config = dict(
    n_layer=16,
    d_model=384,
    n_head=3,
    n_kv_head=1,
    head_dim=128,
    d_mlp=1024,
    vocab_size=8192,
    activation='swiglu',
    norm='rmsnorm',
    norm_place='pre',
    norm_eps=1e-05,
    positions='rope',
    rope_base=3010.0,
    rope_fraction=1.0,
    qk_norm=False,
    attn_scale=0.0884,
    bias='none',
    tie_embeddings=True,
    parallel_block=False,
    init='orth',
    init_std_qkv=0.0337,
    init_std_o=0.0419,
    init_std_up=0.0483,
    init_std_down=0.0483,
    optimizer='soap_variant',
    lr=0.0162,
    weight_decay=0.0,
    lr_head=0.0107,
    grad_clip=0.5,
    warmup_steps=200,
    schedule='wsd',
    decay_fraction=1.0,
    decay_shape='linear',
    final_lr_fraction=0.02,
    batch_tokens=262144,
    seq_len=512,
    doc_mask=False,
    z_loss=0.0001,
    train_tokens=763500000,
    steps=2913,
    dataset='wikipedia_en',
)
Each number is 200 + 30 x the weight over its row's rms, rounded and kept within 0 to 999. Layers, rows and columns count from 0. The size before them is the row's rms in percent of the matrix's.

# up: layer 8 MLP up, 1024x384, rms 0.0482, rows 1003-1023, columns 288-383
# down: layer 8 MLP down (transposed), 1024x384, rms 0.0483, rows 1003-1023, columns 288-383
# gate: layer 8 MLP gate, 1024x384, rms 0.0484, rows 1004-1023, columns 288-383
up1003,102,177,216,219,130,189,225,170,204,227,205,163,130,209,235,172,218,179,220,219,166,233,212,214,185,191,238,170,170,192,197,258,157,183,186,171,175,136,180,196,237,190,195,241,209,255,198,189,227,180,218,153,202,166,184,213,150,252,230,215,205,194,193,229,167,168,132,207,196,172,193,257,254,188,202,231,254,232,204,199,250,188,180,241,151,153,161,177,210,218,210,253,159,238,233,153,167
down1003,099,187,180,137,167,202,217,170,131,180,212,187,164,246,212,188,118,166,220,188,148,204,199,206,193,136,141,191,195,212,216,240,244,173,173,243,216,224,184,178,211,231,158,198,210,215,220,173,199,195,207,195,219,173,196,195,163,229,166,172,154,225,186,227,167,166,180,240,186,139,188,211,248,176,240,267,212,210,179,228,215,172,169,233,194,216,184,194,144,223,227,146,181,238,221,199,173
gate1004,100,175,256,255,222,166,226,186,217,242,160,250,186,266,234,186,158,220,202,167,194,217,217,224,208,228,171,216,199,201,284,241,175,238,176,262,207,181,248,222,166,191,249,191,172,197,275,191,209,221,203,198,190,184,145,211,167,162,166,245,270,211,199,215,222,168,169,167,181,191,156,235,234,175,173,254,193,188,184,190,173,243,192,198,195,225,222,187,232,243,160,265,244,199,208,217,212
up1004,101,245,189,211,201,138,148,234,203,239,219,195,241,196,228,187,175,147,256,144,212,210,209,182,202,157,223,130,188,225,144,180,193,163,190,167,154,236,201,212,215,194,208,180,175,225,210,186,187,241,246,228,167,250,274,190,227,229,149,198,199,160,173,179,205,195,222,181,201,189,202,198,217,223,222,187,186,146,188,177,217,164,169,227,157,213,194,231,221,175,113,202,182,277,185,188,218
down1004,101,140,248,191,275,178,197,201,219,214,187,228,153,184,185,195,178,181,236,199,215,211,175,207,218,205,202,171,176,187,204,237,224,244,209,250,211,214,243,190,171,229,214,153,176,252,179,235,211,165,206,160,217,175,200,158,173,201,216,241,175,235,217,167,245,195,224,195,141,209,215,248,206,202,205,186,239,204,191,225,183,180,167,166,239,198,207,180,190,195,190,240,205,230,213,176,258
gate1005,091,174,171,241,253,208,149,180,242,192,151,177,234,210,229,232,175,206,187,187,196,216,229,166,146,195,205,231,234,173,185,188,232,208,197,193,178,192,259,224,241,162,178,212,196,206,202,203,238,155,177,215,191,234,178,179,181,226,215,188,216,171,221,192,231,216,221,213,174,180,228,155,205,228,187,209,154,139,190,249,223,222,212,193,236,226,165,143,202,169,185,215,206,133,147,201,202
up1005,092,235,241,162,181,197,198,219,116,204,246,197,188,160,178,172,161,175,212,158,209,212,204,226,229,199,204,158,163,188,193,153,182,204,251,218,235,198,207,189,169,178,159,201,246,190,210,258,185,202,211,199,247,218,224,179,208,158,197,235,155,236,139,192,220,178,150,175,212,179,175,227,152,168,245,172,207,264,170,135,218,183,199,233,228,215,197,234,211,198,185,158,206,207,246,195,223
down1005,101,184,216,163,201,193,173,183,145,227,228,217,225,192,205,181,194,261,208,225,198,199,154,180,202,205,245,147,177,196,185,186,232,163,232,218,202,206,227,243,205,209,227,180,198,208,235,209,200,245,156,180,260,212,211,199,218,176,185,238,193,202,174,213,209,221,224,230,185,118,158,119,197,208,189,188,153,194,186,168,145,213,220,184,160,185,188,218,205,232,227,215,146,201,191,225,185
gate1006,102,208,209,179,205,248,185,253,191,143,170,206,222,167,226,186,220,188,155,250,209,213,241,178,165,178,169,210,187,175,225,163,225,218,208,161,146,213,203,223,229,202,263,167,223,217,193,190,221,213,242,112,214,154,208,186,172,240,153,177,225,188,168,177,173,173,282,212,164,223,192,158,224,194,232,197,139,154,135,234,139,194,184,181,231,194,197,178,217,227,155,182,223,170,182,159,162
up1006,100,211,195,165,218,135,219,136,134,187,154,179,178,231,189,226,189,169,181,142,212,200,221,180,153,176,221,272,212,220,206,197,219,203,238,190,252,220,171,284,204,238,251,223,200,172,212,238,206,169,204,123,178,189,191,178,230,243,156,215,171,217,208,207,213,175,200,205,204,233,179,194,166,230,232,193,217,209,185,206,181,193,160,233,123,181,178,187,163,252,228,187,209,246,198,218,170
down1006,098,182,170,205,186,202,216,205,194,245,144,164,253,235,194,172,216,220,239,179,221,194,182,216,189,192,271,207,215,148,195,175,236,188,223,234,224,171,221,182,203,233,166,151,183,157,225,201,182,162,161,174,161,158,249,195,260,189,189,214,208,236,243,245,176,180,250,214,175,167,141,173,189,193,198,178,224,234,183,238,204,229,174,242,214,246,169,204,194,195,203,240,191,269,223,170,147
gate1007,093,240,166,202,212,137,163,216,206,143,203,223,176,239,178,182,205,279,220,223,194,216,205,218,172,168,215,216,200,217,224,243,211,229,154,170,173,201,139,224,204,246,193,209,189,209,233,237,200,217,210,243,204,218,169,239,188,211,198,223,215,198,154,194,190,164,161,252,242,216,180,179,199,225,216,230,174,178,209,210,231,219,198,221,174,152,213,182,204,143,206,227,198,260,198,210,200
up1007,097,211,234,241,190,162,187,198,182,233,212,217,227,178,153,286,185,179,230,162,213,182,215,243,250,208,237,161,192,219,211,188,236,182,226,247,186,199,222,227,204,137,191,166,199,219,206,222,177,237,172,163,211,151,218,223,157,204,203,180,203,178,263,155,211,179,215,187,200,225,279,213,203,232,198,194,222,178,184,191,200,161,224,163,230,180,208,215,193,270,171,224,204,185,172,217,244
down1007,100,212,191,223,177,153,202,200,186,147,235,249,207,274,235,197,176,184,245,178,190,207,166,190,217,196,178,143,162,191,210,181,261,202,215,217,212,188,159,225,214,197,219,144,183,203,207,247,151,209,193,231,225,193,178,169,224,179,189,249,181,160,213,197,245,188,200,256,255,219,240,197,179,188,187,235,227,175,229,242,217,215,238,200,240,200,198,154,173,176,184,190,203,243,192,233,195
gate1008,108,128,193,172,235,167,210,209,158,237,235,190,227,172,175,203,174,233,146,148,189,190,200,168,131,181,177,168,167,176,175,217,176,246,186,221,175,209,215,228,165,228,160,214,207,208,223,160,166,218,237,208,225,242,194,198,220,262,173,234,186,179,211,207,210,171,223,167,199,187,204,161,226,205,217,185,255,166,207,173,227,209,279,227,206,178,165,183,136,221,159,182,234,190,198,234,272
up1008,110,198,180,238,230,177,232,227,172,205,198,227,241,210,190,157,206,202,176,174,167,147,216,231,249,205,233,167,217,189,186,166,147,146,207,229,198,195,229,213,180,211,228,225,192,205,204,205,188,203,219,217,224,192,198,208,184,269,245,166,243,208,160,170,221,165,182,197,197,230,194,172,197,202,194,159,166,179,275,212,203,238,243,167,195,159,249,172,211,198,111,244,209,204,190,193,166
down1008,086,206,225,191,219,284,184,174,260,218,135,202,200,229,242,203,206,214,185,236,273,212,192,186,219,166,236,185,210,190,194,251,224,221,202,187,249,177,203,197,170,189,188,139,176,167,195,241,237,206,206,197,218,213,253,200,206,166,171,180,237,163,216,176,225,171,252,191,165,167,166,178,222,206,200,271,197,213,222,195,258,232,170,160,224,189,221,236,204,209,229,205,248,246,185,224,142
gate1009,115,165,221,181,204,252,227,243,208,134,168,172,200,242,211,154,220,243,227,192,265,168,201,152,183,208,193,194,177,228,143,147,259,239,211,208,239,211,223,252,128,162,226,141,121,213,203,244,216,193,194,210,237,200,188,233,257,214,196,211,234,250,211,208,141,179,149,239,219,238,204,173,249,198,181,231,206,171,218,222,213,259,193,171,182,216,146,226,194,240,216,196,228,216,215,210,188
up1009,109,170,206,235,203,212,229,235,189,165,135,162,191,255,175,226,175,206,196,192,213,165,237,186,127,230,179,223,228,210,192,234,238,237,253,170,251,232,236,186,207,157,214,183,179,297,177,225,215,180,196,201,193,207,149,212,224,238,218,163,247,205,180,195,193,239,178,216,189,221,209,217,144,166,197,223,194,232,181,197,258,214,167,188,237,186,153,243,226,220,172,225,189,241,181,216,195
down1009,090,158,192,243,161,209,256,244,218,167,245,201,179,257,195,229,165,185,188,151,182,212,178,203,214,271,186,239,173,254,170,211,193,243,199,192,185,187,210,205,224,183,174,158,171,158,188,200,183,253,204,208,158,176,247,200,257,204,156,197,247,207,163,216,155,154,187,177,181,312,201,167,176,174,216,143,193,164,163,203,197,188,186,147,235,183,139,200,253,168,166,258,133,206,160,218,161
gate1010,094,170,177,183,197,165,254,197,241,193,199,195,174,182,195,175,225,210,217,204,160,186,200,189,200,193,251,199,208,200,200,189,229,158,192,188,190,162,222,185,245,187,181,227,210,217,211,238,155,148,197,196,183,189,208,173,181,170,191,113,221,191,185,216,183,231,224,171,238,167,194,205,208,241,226,183,173,199,225,231,168,260,229,168,191,264,165,183,187,269,223,247,124,219,203,229,196
up1010,094,183,205,193,171,222,201,232,185,267,140,195,233,192,265,222,196,266,184,175,258,215,154,240,187,259,195,161,184,192,207,243,222,164,196,189,190,237,187,230,205,233,195,194,250,226,224,165,192,196,229,183,215,173,155,237,228,184,253,190,221,186,212,183,233,212,164,200,205,216,133,181,261,229,162,186,235,166,228,189,161,166,169,217,212,230,182,165,216,153,231,199,209,157,237,247,182
down1010,096,212,192,223,199,243,228,246,171,232,234,216,242,214,216,151,217,205,192,177,237,158,164,217,284,195,249,219,202,229,185,206,223,200,205,172,221,223,242,174,221,221,135,205,171,191,167,172,232,154,195,178,257,179,228,229,199,193,172,230,183,266,174,180,220,214,214,199,222,209,210,241,195,195,207,217,164,275,203,215,160,178,182,164,230,194,192,246,259,181,229,210,182,267,173,186,180
gate1011,095,209,210,201,204,173,202,219,212,217,239,235,184,201,247,186,252,144,237,139,197,207,206,228,180,228,212,188,195,236,176,202,222,240,199,185,162,130,176,187,225,210,267,245,179,145,208,178,241,177,144,199,188,163,184,202,220,129,229,181,213,162,184,233,199,191,213,195,208,175,200,181,158,226,152,238,205,191,210,237,183,218,223,250,215,214,200,169,194,204,207,148,240,202,246,195,199
up1011,093,205,235,227,222,160,182,217,215,210,205,254,197,176,181,244,232,200,130,177,174,171,224,155,211,269,145,220,217,234,239,187,152,203,242,200,193,207,203,221,200,181,184,218,207,214,248,212,206,257,159,266,217,237,156,188,154,251,166,203,222,276,178,168,203,198,206,177,213,154,179,198,187,191,170,206,241,193,219,241,177,206,206,217,204,233,220,224,202,200,210,174,193,202,209,263,245
down1011,098,252,160,278,188,249,201,197,190,163,234,170,191,215,155,154,192,161,177,212,202,150,173,194,277,212,173,184,181,189,231,146,234,163,212,198,237,185,212,242,181,195,230,198,184,262,183,180,228,197,164,273,212,259,169,182,135,197,199,252,224,219,233,252,204,183,213,233,188,215,182,211,234,206,247,171,207,208,212,194,202,226,236,203,254,205,208,255,185,220,176,200,232,185,219,237,246
gate1012,099,181,170,222,153,185,221,207,198,225,192,272,135,160,207,230,130,189,195,202,164,221,245,216,194,208,225,178,167,257,192,138,257,222,204,190,200,227,193,221,159,183,217,209,218,154,155,205,232,191,148,265,207,204,179,174,178,199,172,193,202,184,183,170,229,195,117,170,150,195,211,242,218,159,232,197,196,206,184,211,199,238,131,153,157,240,195,225,155,188,202,203,203,167,207,156,233
up1012,101,197,234,204,205,223,188,177,233,211,214,181,245,228,199,202,223,186,186,225,221,222,172,190,133,205,215,234,236,149,240,218,122,185,193,203,233,198,215,193,233,188,151,160,173,217,168,229,196,212,215,227,135,216,207,225,212,173,253,226,235,240,196,193,173,189,244,206,210,238,191,207,200,242,195,252,212,171,247,191,195,196,214,220,250,222,214,179,188,238,154,250,183,217,188,218,153
down1012,088,220,162,194,210,192,187,191,226,169,154,180,163,132,172,196,219,197,189,242,205,178,193,162,234,147,236,186,209,196,179,138,241,189,190,210,268,178,209,194,172,216,217,180,224,202,241,135,213,192,190,138,197,245,208,194,147,174,213,235,160,196,184,192,211,236,157,164,151,154,206,154,262,194,235,256,187,221,173,184,194,220,256,202,184,208,245,185,200,231,203,178,230,205,205,247,211
gate1013,099,218,236,194,216,165,261,189,223,231,209,212,191,220,150,236,164,186,215,143,246,189,245,193,212,210,218,181,190,222,197,177,141,122,145,203,151,204,200,162,207,148,175,262,189,193,200,202,203,223,162,177,191,198,213,216,232,234,186,184,144,180,183,220,188,179,209,190,233,236,195,235,178,230,233,208,144,246,157,193,195,203,172,204,180,194,189,151,160,173,189,186,183,201,220,169,225
up1013,097,212,209,223,209,153,210,197,197,174,188,219,176,189,185,203,160,219,255,240,241,167,208,213,233,171,194,168,184,180,225,184,207,219,212,232,189,196,187,197,158,204,198,243,171,201,216,196,197,144,171,192,222,189,173,138,242,113,166,175,139,237,194,240,243,219,215,163,176,235,206,152,171,192,199,237,210,216,194,179,234,231,211,191,218,222,186,202,190,179,157,241,177,255,194,198,235
down1013,104,186,201,176,219,199,171,239,167,187,199,213,179,230,191,205,207,215,237,202,223,108,204,191,195,221,188,185,214,182,200,198,208,216,221,233,228,202,179,210,210,180,168,196,221,239,255,116,207,207,146,191,140,228,154,203,226,139,163,204,199,204,212,224,248,225,206,184,171,207,230,243,234,220,209,184,207,222,165,205,184,209,152,163,180,210,182,195,176,265,271,202,197,232,254,144,175
gate1014,097,172,228,179,205,210,218,173,175,169,205,186,178,128,257,213,264,141,170,141,214,203,177,213,192,217,211,193,222,190,179,182,207,205,200,195,194,177,206,195,194,240,230,197,228,215,220,152,154,175,225,186,138,233,214,146,234,160,197,217,205,199,225,211,195,186,198,198,164,208,202,190,209,173,214,165,213,192,193,272,236,203,104,181,205,218,235,186,188,233,209,213,199,153,269,226,197
up1014,097,241,156,196,195,129,179,197,228,189,205,245,175,144,217,216,190,163,230,135,199,218,192,221,180,162,191,214,195,183,175,189,213,162,197,280,199,171,172,229,225,181,184,193,183,197,158,223,182,192,209,233,216,232,157,165,195,201,197,232,239,146,203,209,208,196,157,175,171,240,180,181,232,171,250,195,224,210,210,222,188,217,194,206,234,203,199,147,168,216,188,203,276,199,192,255,186
down1014,096,238,195,181,189,199,253,182,197,200,202,265,187,154,225,175,177,206,197,139,197,224,177,260,199,194,219,144,187,148,170,173,186,211,178,223,194,226,150,226,220,200,221,186,170,208,197,163,185,206,249,225,171,265,186,222,218,174,186,237,257,202,193,204,185,235,226,213,183,183,155,216,229,201,205,177,201,150,262,206,206,192,189,188,226,230,272,175,152,223,234,198,181,200,182,280,189
gate1015,098,151,164,148,192,234,139,193,180,210,167,221,159,208,189,155,230,243,220,231,172,237,154,135,131,214,179,208,182,180,207,181,215,185,168,246,232,168,204,232,181,204,182,214,175,233,223,220,219,248,249,234,212,222,171,201,190,190,216,199,187,184,225,186,158,156,171,243,211,146,171,192,212,193,210,248,213,201,197,164,214,240,171,156,145,210,209,212,212,205,219,144,233,166,236,244,156
up1015,097,166,230,207,222,227,250,192,230,270,211,213,210,218,191,191,166,211,195,198,197,231,203,174,175,229,197,192,181,192,222,163,203,204,216,220,212,179,212,175,195,221,179,210,155,222,231,214,181,252,199,202,213,214,208,158,217,180,211,166,141,151,254,178,253,197,163,142,249,154,220,137,225,195,208,209,196,154,186,155,207,196,247,209,134,174,221,253,217,252,199,177,219,208,211,220,210
down1015,100,191,184,245,187,130,258,202,184,216,224,194,177,176,183,200,212,105,169,208,194,248,177,159,221,212,178,171,222,222,221,183,178,208,252,151,192,155,210,193,173,244,204,190,173,207,212,196,203,215,227,213,211,212,189,182,205,187,220,173,178,156,202,226,178,167,200,177,213,204,199,211,214,200,191,198,167,149,216,182,201,240,269,221,188,224,203,208,189,224,164,238,203,189,167,206,202
gate1016,094,185,234,167,222,227,199,159,175,201,254,174,189,210,172,168,244,224,195,222,239,204,160,217,174,208,172,210,186,199,198,191,218,213,217,201,216,167,239,177,182,227,168,169,172,156,172,158,139,160,228,172,216,206,222,177,230,168,254,181,141,182,161,161,202,205,168,201,199,209,203,229,241,163,143,136,193,190,165,178,175,204,136,203,156,158,141,229,194,234,234,197,154,125,227,216,215
up1016,095,228,219,200,229,194,172,224,256,172,282,167,200,151,214,181,192,164,188,198,228,245,218,154,220,161,202,149,268,193,195,198,232,228,270,182,222,197,180,175,192,175,177,218,243,234,151,210,163,212,182,218,210,221,227,201,226,230,167,134,188,203,251,199,202,232,208,252,239,210,209,212,180,203,222,194,142,194,207,192,146,194,198,187,238,267,201,213,197,245,191,188,211,209,239,223,235
down1016,098,220,171,172,172,179,171,180,199,179,249,169,227,237,178,215,198,198,128,229,186,211,166,219,219,188,180,175,205,219,227,193,214,210,236,205,222,170,219,213,231,226,229,165,166,195,222,177,236,215,207,197,183,239,229,166,198,186,178,150,191,214,161,183,222,211,175,192,190,158,157,167,194,196,224,165,202,220,161,181,210,186,209,210,239,204,227,199,191,180,243,205,154,218,197,169,189
gate1017,100,173,161,195,191,220,245,178,171,218,228,201,171,196,209,176,181,145,248,191,224,224,229,237,176,212,229,175,167,179,215,162,197,188,200,247,117,222,166,256,193,213,201,182,239,223,215,169,212,224,156,176,241,230,231,194,197,208,199,254,200,204,187,178,184,223,201,181,190,181,216,214,199,184,232,172,234,253,185,220,178,173,182,195,248,227,157,221,268,273,176,222,200,225,235,166,211
up1017,104,195,225,212,211,180,198,205,161,231,190,173,151,180,173,217,229,215,163,162,158,218,156,223,168,199,239,154,206,248,198,184,224,186,167,187,271,202,173,184,184,226,174,187,204,187,230,178,171,206,200,168,194,219,245,169,223,167,181,231,150,168,186,218,219,209,201,193,222,228,212,191,214,214,205,244,141,138,191,272,200,229,229,205,203,174,150,219,213,203,146,187,184,204,209,242,211
down1017,098,189,210,185,196,260,125,210,184,206,232,191,158,177,173,262,217,184,226,220,130,196,189,184,175,207,180,199,255,213,188,168,205,207,134,212,185,203,153,222,136,216,186,240,219,231,153,159,234,224,185,174,200,248,153,169,169,176,117,191,227,168,161,125,209,242,199,235,212,202,164,148,208,206,225,266,226,191,170,197,170,232,239,187,209,167,181,251,165,181,208,193,199,195,275,170,230
gate1018,104,198,139,173,209,176,196,203,214,231,230,222,193,235,176,207,155,167,211,164,235,187,205,245,243,184,204,188,222,212,186,248,192,195,164,234,191,171,215,188,197,229,199,171,159,215,186,207,213,205,210,210,187,203,200,155,171,268,223,155,218,201,176,216,210,159,161,261,202,202,224,236,279,258,231,222,188,164,163,193,241,252,264,186,232,218,171,241,187,192,201,187,130,256,211,176,183
up1018,106,209,206,241,169,267,121,136,264,175,199,161,192,207,195,159,163,179,223,247,186,190,244,208,172,186,159,216,264,247,195,222,217,175,202,203,240,228,150,178,183,92,220,243,162,161,208,198,187,163,178,191,184,167,213,214,198,181,181,145,228,189,208,191,189,209,205,139,223,196,173,182,176,165,113,208,222,195,211,171,214,161,198,201,205,143,207,179,268,211,164,191,216,169,195,128,147
down1018,108,161,191,214,239,204,229,243,252,193,238,188,216,166,173,174,203,233,200,216,197,221,267,174,193,199,239,218,233,247,182,137,217,214,204,231,226,213,193,203,228,188,187,242,261,228,201,230,204,164,182,180,221,154,185,254,239,177,169,174,259,227,184,223,195,221,231,177,267,192,183,214,210,151,173,179,214,210,198,231,217,212,171,117,222,166,244,223,214,171,183,183,198,172,220,192,194
gate1019,096,216,202,190,250,192,193,185,220,200,203,249,261,170,204,197,189,191,203,130,177,170,182,212,245,176,235,176,242,178,203,108,202,203,175,243,229,234,163,212,194,170,122,229,221,196,210,223,171,164,240,247,225,182,165,242,198,217,203,214,239,213,197,191,248,168,171,169,162,219,243,205,165,198,156,196,99,242,231,170,204,178,215,159,240,212,265,177,254,216,241,222,193,141,167,242,250
up1019,102,226,214,232,229,164,163,207,242,169,142,151,283,235,234,174,116,212,149,204,223,183,222,239,175,198,213,201,242,199,172,217,177,212,206,194,212,216,223,177,202,200,146,223,239,185,189,207,195,150,264,271,201,153,237,184,168,236,208,215,190,196,148,177,199,244,213,185,201,168,240,176,194,198,244,207,113,231,181,157,225,228,222,239,192,219,230,127,263,240,202,210,214,224,170,206,212
down1019,106,203,206,224,188,174,223,232,240,197,203,201,226,154,194,196,157,203,180,161,213,226,212,211,178,164,258,231,168,224,186,177,215,191,172,176,219,174,203,193,241,185,108,172,208,215,191,211,160,132,197,213,189,171,178,189,246,237,249,208,225,241,189,203,186,211,209,157,164,187,189,246,141,198,234,218,200,231,173,193,176,236,208,242,198,180,166,147,193,231,215,199,226,231,176,234,201
gate1020,100,185,203,144,176,229,194,240,205,167,150,233,184,194,146,179,195,228,193,268,197,199,152,176,248,190,160,149,238,205,215,169,199,224,166,196,120,179,249,194,247,223,167,230,212,138,189,212,229,228,197,159,198,222,196,135,193,186,222,184,192,106,217,196,170,186,198,180,191,189,216,215,200,230,160,230,262,170,241,190,196,226,240,251,219,209,211,200,286,181,195,203,130,186,178,221,205
up1020,102,206,216,222,198,219,213,145,186,147,183,185,191,202,205,252,194,208,166,187,225,217,184,252,242,234,150,180,236,190,239,224,202,200,212,178,165,212,183,213,202,260,153,233,193,144,169,183,241,92,171,270,223,255,150,142,193,200,210,265,200,163,202,213,216,136,167,246,174,137,219,234,196,178,152,249,190,190,191,128,194,254,250,218,182,222,196,253,226,167,173,243,180,161,212,140,179
down1020,100,179,200,230,181,247,189,189,200,153,125,213,183,201,196,185,212,144,171,165,260,257,238,197,236,181,212,168,252,199,211,223,151,198,272,146,173,211,198,209,187,212,149,164,172,211,216,181,227,156,252,215,185,242,213,244,184,185,233,214,201,166,200,193,141,184,254,190,210,236,221,186,237,186,184,200,204,204,173,130,208,219,234,179,187,234,150,234,207,201,258,192,159,211,224,234,187
gate1021,095,251,178,228,197,163,218,266,191,158,231,188,181,195,201,187,188,175,230,201,173,158,132,206,230,221,231,188,165,180,215,154,207,211,179,216,199,215,203,193,179,168,182,184,225,249,191,211,214,133,166,181,193,201,164,220,188,177,176,220,154,195,123,196,229,157,253,199,229,178,155,143,161,184,207,159,236,190,176,216,181,223,180,150,264,241,253,166,193,232,204,204,179,213,216,208,214
up1021,100,256,222,155,219,213,229,142,174,145,208,184,219,179,223,192,192,244,218,216,269,188,184,204,148,212,193,166,209,166,199,204,249,191,197,210,185,175,204,233,229,207,209,217,264,199,149,187,171,196,154,193,174,170,145,193,255,291,266,176,156,223,238,237,181,184,199,212,203,259,160,261,183,230,194,230,182,182,226,151,191,224,212,237,176,230,137,192,216,213,224,222,194,188,192,245,204
down1021,100,181,207,172,208,186,251,211,103,177,203,217,184,245,199,196,208,209,181,215,156,183,148,188,218,223,224,244,229,237,173,177,201,209,195,189,144,203,170,166,194,209,175,183,239,223,202,182,226,183,155,195,148,253,212,198,155,202,180,196,229,195,217,240,214,204,174,156,229,197,130,225,211,249,189,188,182,196,240,185,248,198,172,283,216,223,161,199,156,161,235,212,246,229,174,174,224
gate1022,099,153,219,227,200,231,192,214,198,214,220,225,167,212,286,191,179,208,206,203,184,235,235,199,202,201,192,256,218,151,184,185,227,183,187,206,143,180,221,225,241,223,207,187,249,238,246,172,244,207,158,249,223,255,131,188,212,184,251,242,174,168,242,213,212,211,220,180,222,204,207,201,192,172,213,198,200,208,167,236,183,200,178,193,216,245,186,196,206,116,193,196,269,181,172,196,206
up1022,101,221,209,175,191,172,181,182,176,171,242,165,154,184,209,187,165,244,208,230,177,223,229,176,253,211,219,179,166,192,179,224,233,155,174,268,183,182,202,151,193,137,223,231,191,224,184,218,216,189,281,201,138,199,185,160,201,207,257,240,210,203,244,179,199,268,181,188,215,164,179,194,177,197,209,209,172,249,207,200,186,206,145,160,216,231,187,191,233,211,252,195,264,224,261,179,199
down1022,102,190,182,204,183,236,177,240,188,208,206,226,128,250,207,200,195,162,255,232,225,196,252,177,199,203,195,179,157,241,142,216,208,155,184,242,189,162,173,183,192,202,195,205,219,185,137,172,252,187,221,190,171,229,232,147,165,203,222,275,195,273,166,171,165,224,233,188,174,207,176,197,187,221,161,227,208,175,196,212,184,152,209,233,144,212,237,224,214,173,198,190,244,201,228,216,222
gate1023,094,182,206,222,219,265,192,191,212,212,215,215,192,215,204,251,184,208,201,151,210,241,234,170,267,215,199,177,236,229,143,177,154,201,212,222,152,204,198,170,187,131,131,209,253,169,199,227,224,205,194,164,173,215,209,206,240,162,238,191,183,197,199,180,191,190,191,212,199,181,188,221,239,217,254,222,197,221,230,161,149,176,207,198,207,172,186,201,223,187,212,231,230,171,193,228,243
up1023,091,232,203,172,185,207,196,184,185,207,210,200,221,227,167,227,192,240,203,218,253,198,191,195,228,242,180,226,141,212,217,171,268,236,192,211,212,173,231,271,195,161,234,168,139,173,217,178,200,214,190,246,229,234,208,232,224,219,185,236,136,248,221,155,241,220,178,181,171,238,200,223,176,209,258,241,202,204,191,244,295,203,194,166,210,156,199,107,178,235,220,194,181,141,166,207,238
down1023,098,235,223,218,217,208,181,197,202,238,248,197,220,197,225,222,186,226,225,207,242,222,221,139,172,166,221,235,203,209,140,145,157,186,219,172,194,155,205,156,199,182,243,159,151,293,206,201,204,190,199,184,151,222,162,196,216,177,201,268,149,185,149,184,246,209,195,149,209,189,186,164,124,180,242,227,165,179,250,190,206,186,192,204,193,209,145,210,198,190,234,175,196,174,189,199,227